config = dict(
    d_mlp=448,
    vocab_size=709,
    activation='geglu',
    positions='rope',
    rope_base=10000.0,
    qk_norm=True,
    tie_embeddings=False,
    init='uniform',
    init_std_o=0.0,
    init_std_up=0.0621,
    weight_decay=0.0,
    final_lr_fraction=0.1,
)
Each number is 128 + 24 x the weight over its row's rms, rounded and kept within 0 to 255. Layers, rows and columns count from 0. Numbers have three digits each. The size before them is the row's rms in percent of the matrix's.

# q: layer 10 attention query, 256x256, rms 0.168, rows 18-52,146-180, columns 128-255
# k: layer 10 attention key, 128x256, rms 0.165, rows 18-52, columns 128-255
q18 113:138131157112125141151135136146111136207133069146155126123127107065105121113095139071079109125169159082112125111081147127148145135146097084082116116120140107127115130137115160139080113075087121134113092143139102132138126155166118134040139127174123127124113128099188105133093123143116158106106118128128111132117128131136132100126141121114123137121171093169155137125141119112107111078122
q146 109:127128147132111151136104120086130113165053140107171106131162107092117144102180151131097089124158161061093149156091153113094133135136141119138148117109115122124127116124102094177101121121146110104133125112110110147149109156158160130123123149146128177092159128110180129117126149147115119102106125095135110146089152116173136102140117137126076128100144136131156118129140155113138138118165
k18 152:118110140127133160151084117112167115248106133149171112132146135085085140091124133106092103102154123087127150097109109116105107150175157104146137127147104142088108131144096124128112101124091092116166115162156114132142151169161156121073119093160083172157089127141146118116124152126101161155124130120129078130111103127117136115102111155129086200120144125128149114115145152079160149106126
q19 114:118166109132135164118106137131096107127122171114176138147090116068144136119136137125075128115173151110170125150075109179122125133117167113135178133104141135122131153144106153093091140129126115116090139156117126172112078132103193150103143129091107184150129125124178161121102178135149125081110116117092094143100143123128098123110156141135132090137139126154120091076140127125123114128138
q147 109:130147081111110136123117138149120125154117115121139095141148098110111112106130125140121126180133154102171181132106130113080107139147142139104154111170127125143134109125117107144113115105146133129097086133108120114117167174141152158123127150121118173161090133150182107103151107143144126108129104110153167138129136107132121113102134215151090121166082144158142132148145126131130102159092
k19 123:126111141125098122152097117111113131207116136138186129145119155059140141159127138119078132144150181066143153115081074103124093147140136077094124098132122110133122183133089118135116108110115097167137157169127113124122095134150165134115116141128098169146120112124140098099117165139147141125122110152122101107120103155143096137127149139084111147149124099141147128150142121106146129058142
q20 093:130122166122148141128128109117119112107182152141143115096085159162150112144113111120104148116135155159142143150107122110182118143160120137099126159122068154137161131137119088119091103121128119177127116148132069130130165163136151107105113120112141130155114149148152115119150127166106138138072148135142095075123152130139123128156117126123152114156142134108146143105103121130152132114186
q148 101:154158099107117119125160093112113181146099144137107167083121155100085102140153147110157145148131141137141122145122116128137124145105096109147084132152106112102155095132120089108091118152114149150143140120108076099112157137117125113109128114151112088143122175130130142102152124115126108143155100156158119145145137112118130102142102090109140151177149104124153136193090133144119164134138
k20 122:105124156138141128086152147108150091085113147114048122109089145196130085123162085160132159130077116192148147178151138121109142145127115195141110152145124136120120152134134133117152127134126128126150120125121144120116134103096119079168120096142128118093144131155086132101153105141097102141102123113122154126103165178125112115200119124121165107112133147137112155124129158122132123185111
q21 095:150130091134191158140096115122146118153129121112111155184122160122116145108141132080126161088120166107142109127139129146097150144116120105115129099127150134125162129129170178186136108108126158148092098117157117125171096107147137159122158084137132132149127131133097152103142129094162124108153133147118132115119178097131136136124143095136133110072136135141143126112066143170147137154156
q149 107:141133123148094144121165083129177099114096148091089158113135103127069111100153153131141151145113185125118131110138144167127151153122077179141152130103122129160128124082120099136179164128130151113118098057108058169160099113140121152105153121149136115146153074116086105129106133125114090147099140111118142163107159147125157136154133133127161144139178147106126125114137121126140116160107
k21 093:139147103103112109105128090111146137086107101137136096085124129182106090115115144130164168152092119136122125118123135152155128165116170099108097106100158134153136142176114156108173114144159148100121073133157114119128117117139142128148151119113164102117077118110084149149182127130160118084091115156166115118130163106104154146158117074125162118137149171172120070118119144136099164091138
q22 093:156125109107156098134137156116122198119117145133112122117116145138120137148134124134198184125124100072090143161135163148144117146135133152169127113130134145116107167126099137079167108133144126112134123106094135109146107115117116171117165122122096154149127097154096140119093084130105113152120113139146107114131152126099119120079108158154123113145109162111085154188122100142091084109119
q150 107:146155129140121100115120114106159154069073148154081132126108105136095110133171141114132134127116138167097162144125143136128149114139156161138113168115127085121151100147124144147160146119124133127092115097158155181099144139150086117144120133084145121130099134162096116100128080133123121142148140131112140134115130100165131152143125121134142099160136153134144151120113099069131071134098
k22 103:108109136086128168092170158157157190106147135153103120071102119169101120146156153151145161103082122145160074141138154135116149117105120154136125153179136077141152121153134107123166163160165128134132152130139131111126101125100125146123116144126123120106127107164099132188115090134113102114134090115125174114118106109110159129147093094119153104134135165126133123162140111137138142191090
q23 102:132122159137133150138108119124152137137073093154111115126147154143083126145129095152090107126096131135132115117139144107092152101146120151129102168181147115104141083160117166183126188119134116140129140100047135117135153119146182080138155131165155153114141117141141131129137092128158144106121129128108176104151105148134133128168134115105102130076128142104066137109155130120114137122152
q151 092:139135122138154133119093118133123119141066134112101122111154186111161133135151150139113115184164137105095121144118160159144113093152109116141138165138135100147075142180102152087117164097154114168111138126111149147125128159110104171087067098136109169144119136114123106107105145123115104159117129137161152110100133151072105151166161135134121079122177114144162108140103138140091131120147
k23 095:095140110116133146147124126125191134111134130112123145112142151114108121121131096174115142129104091147160122123162114123151130112111124158125152127095119131086117127132110117138145187121129094094106152144109139099130102084141139092081139129110089145130121115086185137128163120084163095144120134117071129113146131109138129098110182145114117123178134132152092154152120130148107125113112
q24 096:125109162153100127148124135169108151131132139110135135139149118138102181137120126132137107135115131115132136140174111117119168144166172127122126145115094130102101133097163132127102152081088147139118146119095139107117105097148126109131117163150107130113144133105172110170152100168106111095114150099139125138153107074139134127171146109141054140105153086154142115138140152099130133127169
q152 104:151144157170110146123117136117146109161111124099148120116150120121173112160113118149129123148110125086136121129153135130113125106104135136115131128155109127115117174172089173131123154118120155101154132145084131143170116133087194135140106144155112147145116134138142111112111146141123141104121110122129120149134094094128085097106127159129098079131098128149131115116105136125116187158189
k24 099:070114143129090107084101129097109138171121121105125137157164138129173147119071129097145110133104112154128151090144119140132161141111157132156135166109112125117132155099146141140102153151124127144137145072114120128134135154088108123143155113115130141113150119118143095119113177120125142152106090147125124096150134140134189165154133067161070116114123090120114110135169151149126148116141
q25 096:084143127144104114144114129129121124147130112135087132143125100150124066146133160096128114095102141136120130091115128079132187102125156105120094105151121141131124122142097100096155152122120164127111108128147119095115110122102118132112150091085135119089120084104100077135126097136125116116119087127170122129143135143182119121132136095160060142167093178108116171136136119182142156143135
q153 091:136108080139101117115115145159132132145178137101136114117114138138151098170171123146160123138179177093162133109144116149155136113109157148076145130144098115123120112140097138162116134102134110110116088119142122143129092132122164177090179119127141133138153140114147129121107166125107145141143134151117106165147082084104114121142163161157066120149129161107153118099172090160130108091124
k25 097:124099119149142087101116134104155114121141060158073131120098077166117152097120105095141083104088168120143100098101142095159154164137145166092170120159101124124171151169131112111129119151151114107139164149085135096148136110130103133157141130167135109131126127118129142140177111139167158095110101172172175144132088118145166140126104135136127101157141127105160137115144106141119127084127
q26 099:143114132112129143133119099105155140177099130141129101077118110126120156188155134105133066145137089103115122102106161086154145180122134120131116128101100130149093140116081112108133142114146098144152109153137088084101105111134120177134130082103112106164112128144156126093147107082132111146110128135110132137141131159112127111141178138124117145106085106171132146165122110116133111145072
q154 099:110170113092134166104129105104144127123173119132187123102141096093127126096155165137117110112139155125112112125102090126119109116127137128135107126076063107121129128131148130131119131175158103128091120140114080117114122133148153131136161136113140138105123122124147153117081075144165141176101150120129101165108154111127131126150090137108107119147079116121149142160167168097117153118126
k26 102:116138113108168098082114100119088126139119153116158119101147138137133154130171090141141112099137130103125153147131143124116069122096166090140132141151129138105079110117116133130153165126138100148133136109126111132161109165133126116126096169156102136106106130110154111116136139099117143098150140121113093097121090089102171110102107121098101100156126132093060157082128088119113166145145
q27 108:158141159112124142083153125108148134137134125175146099182116149136135118104152152099190136174109161122135110144084124130129122132111143179139117109163136126100165135118132166102145152109105100150142103138139120132159113087146123110133167138179149126123106118158099117166149082169123094140094148134165088119188123162115111129143107138141142145107142120130119100115142121135128135134126
q155 101:138110139116148134101128105120145178097111133102112104133146110108141144075151129162110160129149130145126148070135142134096118103153158147105140129126139113144122151134170117132121143115123114132103090086098121145159118135086121129132156162088103112152125140117106101132128081135160148113125129097145146157155120066088136148118102125153155136143134091082110114133143108101105161114144
k27 101:131144119123111087146119143090098131136124070183125104118110151115129143116134153147143153118147160104099126113063124176140135112148138152117113180155101172106113117135130100111103116131140108114120161108126092137151129148136143126119132096100093117148123137106156100104165146134118125168127124102121133098146167133143173156117109147126086105146147125145145137116139131164157132107093
q28 091:112115121081129143123136123137095126094146135143157140110143166167127124111133111130148114125177190138062150115144182136103109126154115109161119103145160148126106131131138152146147117115157155104144121124133135137134181085111120136172113133094159140159124121192122125107168147144158124163157093110112154122091102155120122124133108159113131112081119146160079128159138096133148100141107
q156 102:117123107113155112099139127131116133162167159107197099109129095129115138092129140112131155173131146105181110145120121132113153079131145143123141112133136104114124112158124103112162109177141103140144136143139157140134104136103169116091137126156128113112112135133148122179129125127077118097121121110138128124097130143154122139106161137146129120140129101137185169191158122144121164121120
k28 099:134134142103083108133152142124108127124107162146112140115120100163095146086148116143170123097091153125069135117108133094152067115119107135132116110131129124091132118123095095203114090139096127167089071121149129139147124119138119149132149115145116071111159096141114104110139155139132105088143105126136148132156124152115149119116141139151115145112114133126146111146122132104168140125080
q29 097:092108152151108122084122162105113157135096131089137123121111099114080117109160114123120132156107138108149172091158143159166139166117120094120113155116176137154112103134164156129123125136195108143149121095141134135088111109123085100135150126122152132103173143154190127154088101115168134076111110123143105161087132120159123123142118115108126129137135142116118142142137130132102114171139
q157 102:142118162124169150135091132123104155119103118138132116111106113146150119125122114135130107111132101116125127168096136170093156145125102187135150094126104151128097123100101166132117153111145135150128148145154117134143098150154108098151157088135098115091141158153118078150110121122107153132150089153173116170132124134152132100119118135135140118094128129125119150125100108053072124135109
k29 102:123116153144134127133170138119110089155095143119113167135101157115147098079152133132147117124103110138141185151128127105112093158117150106161118145138131142053112130108127142100124099144138118123117136146121167179118089153108107101096111141151106118127116139116149140150130096077115164095168109137145117162136101132133148177100151126132121150152122087105177076140148136138129103119138
q30 089:070126093113115097106131144133148095143101132111118119141142102162153158116114170133103104108151135106114161145114156130140141117147149115174127146127151117112108135111143104134121143132125142134117107155168125136163107188143163145143124153171130145110084136162138162127148135167108079158139118099097130092077101153139117121104140141149158136130096090130150138122096174194144140139149
q158 100:145121110074117151137149138150099125095118160147138131150133139115141130101167111179115129100141133132122112136107142104163117123109126172151131132147114164138118143098129108150099099111134115129096132151147117121110146133175094126119144115110143169142118154115142117136150119133152085107127122163134173115096146102114140097140127056125167099095117107135149058146126121137153146166132
k30 093:084128151104098148149154132143155157088119128144131107127172139111115085149126109129129110127112088110083164141122105108128157085092132126165114083135097136132133153143123113108105153147137135098163109105108120104158119175115111131132167100171105119141106184106127162126148109120109138177096187114117126134125106185125122137141142151132135129167114109091131135152125134158154132088143
q31 101:107176119107116135124134111115151124118131118086107154132109150167188123110123146118185151088181140112152172124130112135141132108120112163126139137134084113136157129100155102062130137138148108150128137124147132113160129143086141140127136124069157084152088135127128169131113135113120122126129144091083136106122157091130112105144145134107116134148129121125110120154097173161077117152132
q159 103:101139092134158130120121150174132123144117125131178123170135117081138137092112089113118178116119135095130139084153150134180112142146117150123099130107143141130144170144076147100138151181121126115130135183102096112153105131090139112140174103093122097113064150110150153167068130121117153112096127138131127158111114126111098122130133151135149104115145181120130136140148120114127141137124
k31 100:127118105127155129177109149152104134131127155152120117127142110114097125149133145126117125099141175119132160093125156155101142103143085157124183111085077110151121148120174090127114154100113142155094144124111099133125102095134114152072140130105144077176126180104107116159144129174095136156135144131164127134170137110183117177150132135116099144128125133135120134135091143129148124112150
q32 101:163108077136157133150121113128093131105131171113127123150109117129137153131113115115121130134101123111130155103116114118110108139144124142197146167175141120119072140117142086163141123129142112124125135080153102168142108149119147128159137170099142104139121147104131125167126203121186086124121168138131075128131136140125151166112121149126139175106128132143106163111146171155158137116148
q160 103:112121109135128139154111123134158136098126125132128074106080097139149150139156083073121143118139139174090094108124113116149139130138083195132098106153130119148139144151101096184141124122125173118127137139161106149123122148128112112101108116123115077102131126113103093156173151148101127116094160150124151117186092092139146089146110125158141092118141137096097137137122139123141140124148
k32 100:192143128139120118110181144122105089113163114089157126139159110096115102089143148137140104118141131150158149098150104139099109153128127103124069104091129140109151131131137154089121118161115103151138135106113140206138078159114156150127131109162080159115119122106145104094081120120117116127141100150078094174112072124102115151132165124165137146173152133132174160138107165126170138136112
q33 091:120101107100139115098125117126141174165125139116171140131182078143163091100104158135124090161109140174171086150170111123163109097113146169173124104160139101132113102112114129135139087150159108149133120132115081137111101124161120144111109111147127140154139127110114142117107106113114094149108121108095133152113129136107108124171149114121136134098176121135130128104171131172104125129153
q161 095:128098118125147114122115130116128112127066103143102115149137101132117119096115153099153108126084141120123092179129159127116106130064147117135113138091154095142158138079125092191096114126140089146123101171122109152094126108136126139148077144134134128150118175156115117151170147141103121096136144112069118177090104139144093126105136178118169072110160140150122124132123150177155144111130
k33 092:163171071144183093101159120125139151110098141109165202134144154141147080154128106136144122102123122154161090123116148146146151133119150123093094110122091146123143114104096150120161117107094142127138072137152123140111129091157126110165084159128120167129112112121140100130142137135101117137136129160183153146157121149121155181169127139132138135114117140129125123124117116102139099111164
q34 098:118129088076077115122103131122098130115088135125166142153132110112127132126131126088126108115116129122162150139118129151122165144142131073128111105148087131170125121119190087129151147125103128089121181127149163127140111094126100160133160145092117125095097066140132114123115109151080150082150110126121170141107112160157142151143142091178161160121105116139091098144135142152171138088129
q162 101:168115121100090116124114120099141140105135135095141106122127114156142117084121107127096105148111150125103153137080148121198119151128104109094150097068129115093085105120136147093152106125178183106112172146125128125134147115119126161141120138123084108136102112127134102111124161121099155125151137088105131105136153182157094125136085137114153123151151105134121146132138138109094128162119
k34 092:134107124163108124127107094103138087136134156136095152122104156125110099103098076133160145121059160082099108174129121102138176116117129099160132087162124139150129121096124084087141141140120155127093125180169090089118082118077151169132127125125103116145106126125086148113148113119162102126160151144148147139126132141147178138105127185156129145127099095125082105116107154095155133165139
q35 093:122114148113136147167103113126086128095142128092147105119121143108161082132117072118126145094135133152144130121153111137150174152108125101080147073106143120102115114086083134125147137138131132156159164188111117131114120143123138153126111126110199142127140102127148115151094102128146107130131120124141110093131149111083147128109142081116148161141121104147130147158116126182099132156135
q163 098:108145130127097124117077110112126121104144132144096136144136143086148107099077137081125121154130166175147115116119135104098121098153113082126143141105129137106123114179129130120109172122115153153149147134128115103125121106185137103124171110093145152145118093074121073134116111148134143134127124088115122112134127157074146110115110133119108105114155117125126120154108101082111120135149
k35 094:160102121141104125127133148117108126123129131123110123067151116125156127107134107118156109124115136163145096105112157105148140159106153121125140166133084139123141098121129119117173113129181141125127119111089108116129101113131094162109182110118089131136169112120087129108126110153116094150102111116131107124161147083103102115108067081141139131134140105107136108127145109102125133166136
q36 088:116115131137151146153101186115151181137125150145125118160143097141127148145161122134143138120130157117154116124108112110109114143093118141157128134166116145089141097131139111118168130133160106182121116095172125127124139102102121127102110117106144114148108118152139133136134103128095181122150077120149111150122124139122161157095128174130155167100157111142106150142148146112089133137130
q164 099:117177108127149128126121139100158097182101155123153180122140130143142112097162106123112146077127161090106121129176114161151125132144119093123097083140085142087128080141124142113171118112097150099105140146135114092184102131124126146132151148167121130176120069114138125146142113159118142109114160124111118141141128144121114141123131159180123128137152141168119109092135110105100131128116
k36 096:161106149110135100160182130119164107160130083164123108099092164149138073178134146104137155123163119149106132123124111137117126117101104128133140105160129125086136128161127144136166151160165132162170106136069120119145108118130090084119097135085109128141101136104122114122169140074134090107139076140138148123138122131142136162147143129151133129106108159135142082098109199120128169126141
q37 098:129156054124136114109139134138140128160130113111140140111147093153095142084135090083133140107144162117128126139165127106167137157108140122143113122119095109108134161146132127132129176115134104159131151114116127140087152182127138111125081096165114108159138110103086144137129090112150149141084127101121155105132132125100144185141144172135131130113102134139138159132115147128151094142104
q165 107:142157141156191132104132155161070145119115109137094143115122127142100096147164138087093128138161139138143066149137144081135134127142139103147122153139137168115107087082153121117123124089160129167139133106137135143096096159124149118122161134111116155084148114137135124153137107143136074101124096106160127114134141140063141163150118120110133138115098118159086160143130129165143090139114
k37 101:127111128134107095087122112125164134164098123165129157132140122118116116145149107158139117133132141165097145167115120137135107091107171121138124088082093082066136155123166145121139139117136081147173129142108103172151127107119121084149131125130127130126132146086151159111111119138100155095130100152130154177103069119109160126111138106092062122158123126138079130111154121138115142165165
q38 091:117134105131103150103121139096143116126090116069129137088096149158125149103135121129182109145139153132110130196128168150135113162092132134144146133114126153117110124148171117093115133134113123142131169075164165139132143142112107088089090126125126135064108129118154130127100134127113089139117100103096127167135113154112088094147131129096137142112111132128138097133135162106086109154135
q166 101:089102130144130179154093095165112162131118124135153117119141096093149139120119133138149117133115064149117096120132131173111131130125110127139131141144153111176129106078132148104117161082107110143109133096148130138148102110130123136096169128179140106131135175120130160110116132144120128110118093140124106145126128155074147139082125094099127113099136150104129131122154100122135144135132
k38 095:095128159154170105171080098154110127125125090117124172166121126170120162109139118164153130139138103145121114126106106133130148137150118181141096146136117055120116140118158128105117128101139142120090103144103084153133140136182149091125142130075141146155124165165105114130118168145109138115157160148106139136161139170143131124118118128136089087106117147130136120115160132153151119154117
q39 103:134130147140161115161121132116154100137108099140123135122162105149100108125123137119114119124143124132085141168117108152101149118141154161107167085137127104115126111169120143116135179131119136122175159128123136104102115182164134099123127152163145126096115153158128134110097145148120146095091102128152168133158109102128102130167067094132110159129154145123134076130138152100127170131080
q167 100:144125146132156136102111134150143175098145131135177113122127115119113134117164151148083135112098168114098147098123095168107150158151105136147136107095098145143141088117170120088126126139087142104143162122115115140109125155151191117128128104085124146128131132126201137178145134099123096129147098114146121141117136100126150106127142145122105113075119162126136147150121099113156097100101
k39 100:126136145118143101121116086113152102118131113133107088109101140090131173144153137109137166132116150160137164138152164144114164139104110135143120121109155107124104171106159114133138105120125119122115140100151159135147123141143131130110130138179131147113127104121107157137152107067094147101142110108159182166149114080134118087107121146132134074163142108107088116152124094105120133164123
q40 094:175129170152115137146130101105068117107150141130126158136153126109147124164110114144145152149115158119168120090107127146126089166151123138132157147118169162109127099153131140098132155107088103136190141157139114156157056124153135112124127129099093088085154145121137076140136117151108107131130164111129088116144154158090173087143112133124126124094118108095171093123124105118120134144099
q168 093:139091173137130132113120136125133113119137107134150141128147168110115133213119129091120151125135120143096165123078180142141100149148127118131153148148114154112138176129150140130101119124158140178093129098115094171138169148167147099142129144100152136111126122121118122133149120158116168185123089140107110190204153168127144128114137145102126128089119115141159111118127132118165164122122
k40 091:085129175158151120091088097142112116135131121156161095151129125114169113117139150130143158109114138105134111084098150120107112109138161104163129155139109099131116161144114115083105126115142151151125139140114154174113196116118180129165110139136153138142094096133171087149144161150112121104152157113100101125122088114109076153148153111148117151172168100118171117121102113125143130141132
q41 096:161153117141132149178102117105131133100120121141113174112092173093124138186121132111159091130123119144190114141147135103100091131116137149120097161112082118136161081132113108129133090107111110116135169098158136137121123167152111135148090117155122098173134132112134101134113134174102131130117154136140132175119171119141110106147118091109106117085140137127083121142131143184125168147146
q169 098:167131134132137115134123121088127140118137080127138144115113128105144113165112142120130109126094142158145104136142122127139138103092092164111138123097074135074114131169119110180130150148122120105121119098094163185158143112159122135178091111149123120100105090140153103131156129128125109122136167106157152099094140150126126117141066122120143122114101137144102103157141096159181106128142
k41 100:101143121129115139143142133109149120123107123115162129166116135143118152097089113076154129165183157082167172139197158162143061169119191116109124112125108088164129123134125167089166134127122117151131156143086108113117127134161130140063127152139156109160134137095165109107137144135138126089120161145105149128144130138169131148117140115115122116097154135139163129167154097146119131130088
q42 092:093134101105138162144141140104153107115114100152101135118132141135114108132149102150173138170117098147161132133128107147118120137170148144098137102105149113112106161148123125137135121121151169121063126133122154131111128129111114140169142176130086120091132125123122103134110159137141173098132153131092174111103103125158135104110109157139102118151091131112121128166155101125184130099127
q170 100:084121078101139116131151102128165102128115131115150122111115112111069121138094142126127110124117110114149098100117160146117109089120148192083184165154149142140123090105179057099138118147155137151079123125152121127121134142111134143138150145098115157112138131136109100130132137153114122129118102122152149140130075098144168141160144166115179176127137095160111120117156121141139151104160
k42 095:146140114122158111139129152095107133115167143125115144130149152159132187139150121121109120144118142125104115123201169101169126098133137135137127085132114144110152135120115120133149143080144115124144109105142151116118159139107106156101142103060121140119106142144158184130165130150134166121148128113139123196142112138108122154123160110123152121145169123131156123086123151124148131115099
q43 101:100106120127110092143128132120104141092191135126120149115117157122121156104129065156135114121144114129115123102132115112090122139127163154139149123162102130135134131128100150132161127119088126146132118127101130145139116097178125111093128111123136189134122112126119098101103158137136155127104101129134176115142082090116111137124121147141095116125096143129156113125156098108116136107140
q171 099:116160133114157125121106088116121112176155142148147127117127144122105122109139098117084153135116148120115111148136123095122126113103140151139105131136153138117127130122123138107185133157125150150142103123107145129089157115150148129114170102148146152120110139146172107120129095096140103150110151114155091123106071125156113136096120172172146159073106132136165133142147102141129097105128
k43 099:094121133117137118154136059078137119110111148136076104098108144139147128159166169095184126168129118143160086188160165137150140135147139148125132143128113101163150122125125104169140141128132177117183126087147142147146127120099155088192119111106095174117152139143139152147138179123145118143150130099108151144136167111110123115151135162119164113156127138084117097120129138166112120113122
q44 094:082126131133084071094122122131126117114080150136145152105153135109125154090113129128140142124086131148108145115102160127155176151104118147128114137088131189111121128143087130146119108136128143165181131105156146068137120102139144110144144094092135161107094150157102117167100108149143170130134119106114088123112070105138136143098070095151127115153104123090155099090149111133158132136116
q172 110:097108099159102124143170129102145168121100164126151114076133114124151127111120125116109170138118108094108126104157171151086157125127141110103079133126150116138125094110114154108128140130164117144127119103115106144172095138096118133094084145123143105158082125165131108148122086109151113108093143084070114158090136152091130145135124122101120139163120124126090086136130143110146120125133
k44 091:138120138163092120111140137089118090126120125111130131122144105139149121158096153138064096139105076134100123182130141108160163186093121153124135097164108128103096142060112107135171123197137168137126113135133114134151114160119089119111107166159120084090152145135124149074114133096158147119131121125132116145095140121121121105150107125161102098137128138103105071142146148123162115157148
q45 095:152112105113094109109129104126131116144151134139112089129150171130161150133102171139095170145130133113137194128093149131117169090174143121144135122165069124107095115161125133115167135133132102166137099151107203139105093107126168145160136111142116148159156104111086122135150114104071138129120169162139119135122143148136131100151105151137134134146157110120154121085113146135124095101120
q173 101:154139131137142150118158102084126091153090136143125088149109137092091127127161142104111169076106176140149146159104117123110126120107153119141135081133140158111142137105120109115169155111140126151110110140159088112092115154147153139123179168144148161150129109139124117119121136160088111131112117158137121180152149118127143137077093105160144102122108121107147103135128100163135150105121
k45 092:108101164159101154118090161114132131137126129127119078136143116128119135101131166156148129118092152138113176099085149141081122174116117108150126127151107106118115078124114146122122078148143121108153071140131126130124121097101105141168110104126127154106133097130108141139128128124103143106144104109100152116118132131124125151177108141106133114146110153077144159090108156150113147162144
q46 096:108151121114152124101116147122112141129123164153139115165154111154167177102134095133139071147139135114167156117202117123088089138136155109136112145163100135120159133197153162140135114111135101127135129092110130152138104126101111121145105112153103127120098076122099150100099064118143127122129152102073124127138122123130138147142148152078129086144157136153130108120135149115085141102160
q174 102:099083120131144136151129132127171095095125105131083142123092147137134119126136108085122182125138139182173135111117117122139151090110127124137150130151104164130108149104146155144127101143144153102118140140171152134066075139163166136146138094131124164128146135077126105111113166123152116112161148129135071164174099154143171136101159124097128120124140155129135140130087142081133128130099
k46 098:103125205128120142161169160093151088140148100143111149140118126128122141156168123125122113158168166092091078109136134161168104140156122145115107155100126189148101128125113141159113157121116087121132086128108140167127132121114146124073153154136143127120139096111110158144110188096157154095098122123174139113132144120114142136136159121143100135111094170125115080129149173097098118107145
q47 093:134216139138121124117124153148087110109121163128140161108084082108138161141112126098113112139109112139101120136137101105126081162104133169161074106145156169120140093093169136164081124138105121106109136164149142145116132151121134143119135160170117149150120152118103134073148136173132130099124113138133103164117063133125181134120107125157142147148116129115157100155087105107120117115121
q175 100:133149134126076091178083182117129149127090099152148122136150060121113181134123155106141150173165080141124161114123127165110117118109123154132112077167107169130133127129156132152115146158121142157106167142133140114092145166082143146097127093132124137151136169108104134090142146115122136114125133160158138151155128134094115121141091085119118134158120153125153121120114103162123164161130
k47 094:141105144134135135115101129130117103139130144061105156119123142099139135121122140093145131148139142124124124124129118159130106105111134114143068096098137132118112135113095107087077151102103129116098154131119081139127142152117151149126087178094105095115143114134117072106145091134127106160140144125073098125107142106142169090125133136111140143143110112125137117097125124210108091156121
q48 100:166119169132135094114153148133143135161116141127085122164110108130160139083173061142088104155106166150134125111144147136119140105119143099095127124113100171090130200143107141148150143157148127152122079155111085138161095115143162139110095121133114136145147093137108154152121127088148150111122155115127100113124153100177106159141112132090133109085146138091177099133110112140138118178114
q176 100:171086075131091132087113144094096151117122140108121135132116136128150147125094112104080104116134136126154129119128153182149157116147169089151111116103154096113111172146143100139087094137121152130139175102096094134086152103150122138125102115165117084155152124188123120170079173113148137145144154130119120139140138108120160155118104139140130099131180182099119152120102157121123145158122
k48 093:146101155118080133124137124081159129121119104143094105141133112091149088112146139128135102156089099116110112139099105172106142165112144131135113101171085152161144098143152094117127133115112142143145096159138146133138118136148186103108126134170127142185108136141099161103121105120129118119097135139140122066186091135098162131133138099092099081093113106096113127118137136119114066149159
q49 090:094120144135140114086075101126105120102144127114123125168147153109123107180128125115109125154107119147138105135132090112156100149127113154081126112082119130167123161124136115149156160146168095114085139133106159089142129174103072127167112145108138153112140116178117161106123113121139141131170129131129137133099149099145108116149128112142087125111112170114109152154124142131166112151123
q177 097:086110141116100127142110126192137143147090116131194163149134171146102103187096136080142145093074155138128131078139083100120097110133136096091119155132097149169130126145150079140172113127124141155155104167113144093147125179157090163125106113139115112145110138115144173073102143143105152115171141140161165149134161116133098165121121147126124098130151113135131123117118150112144121143160
k49 091:133128151146115132144142151137144109158127157141131116142136125112134130132113135141114108129152153134115141133108095125120108101137106128162138100135125129110131145092131124099203162141109124125069139147091134130099099141142137109160121094116137141179144101137144137142169129147143180139174154158134117166155142181176087131114151093115135110096125104080133145151118175147144145116131
q50 093:152147094123102147131150125067153103151136148117097110157086138124114170094139118122142060130130122135100149122148120069129153102113142134121125111159123115105101119133120145121155105145127145122090108072143139108105106143122135161158122116128129125141133069134142129122160112125128103121087126098158093124185113165135147159154099132121118160154149153123113141112144117196101107126144
q178 102:151165142170126092103129098061140113132093165114131115085140120150158138152117116151127132156128187136119122112113098105132096125150126153100142095160132158122069135104146126121159118138119120110120105139122059128141098132138179146107102146152149124137124136124176102165152111141124146108111137136161137116158138113124126164144162122153129130112161126119123133116091128112080106118161
k50 093:117131135192135136105159151102133083104104107146125121134105136115136107149130131088126107111095108109109148123139159101147143120085131121107105109095130165112166113100116159122136119143146144137096162085121125120108131149125122110128171108096150116174166118151152124140162145149147141131153092103114086099125089084093117156127083109131153133147109189137128183170138164158115125134112
q51 089:124162125144130116108117178085100116108119114134140107175101107128115142139124117097136138103105120138141095140137157140110115102146123149132065107143120136131101157123131141153120145129105090114117167116123114138098168127104153125122115089123114082124133105117104155136161166109130101119081126121063104104098134149123113079093118140121130128108134156156134165094144170151119145139069
q179 101:135102181174100155149102098111111163129134083170126128132151134114160103107158132101122154133144133135153133128123079125154133097114120159150168111117120149118095128129144139124097123130124107130152130122093167126113163112070140133109119154085119155181162115144153112123097158107122136115079117100111129152097134157074115138160094123153137126117118140109105087107133125150106113166132
k51 096:136115158132137127124150059171111121138098154118138104092145122126143145143181101093105155135150146143154087113093114111103114144112078130175127113126139146151137171147090102096096130175137170094073127112099087121132122140148145093154083109132094097120164147087134132118144130149134155106125118174109093092119129133159121117109115149104124134135125130142138086111098118132136151110134
q52 101:118150123083143096137134150112112112126149096115110080152148093146116166121108162097109116114075116159088162142116160144169145176137128145128138115144147112152155135122147048137134132100093143070107124148130087098184158126133131128131127106103153102149093118099140162101163097143134124129098166091133171127130169188105112163132121113158153080126123097093149142113116096132122160126126
q180 095:066113131101160125122099125130148142143105094103091122142146115129102176158095096184169106148091162130083091106126111119120123158133137136090121097123116147180098101119107105147166093098156101148133131123133145152131102140119136147145094168142118128169080152112156160100121062109129107135119105119118143135145128137133112165156148135141101124100079095093168142118130129147104173113109
k52 108:153136148076122146157139161095153141106160174173139142131136145127091132129154175126138077058134086120123145117098141160151156144124124113132150145138157155168134115126116109097112154146084143124111120163134132078157171123167123129126137172170148128170100110113095129119131131144157129112117149144172108154142152150122162076099141149095159130107116147132139119137109099096106159108117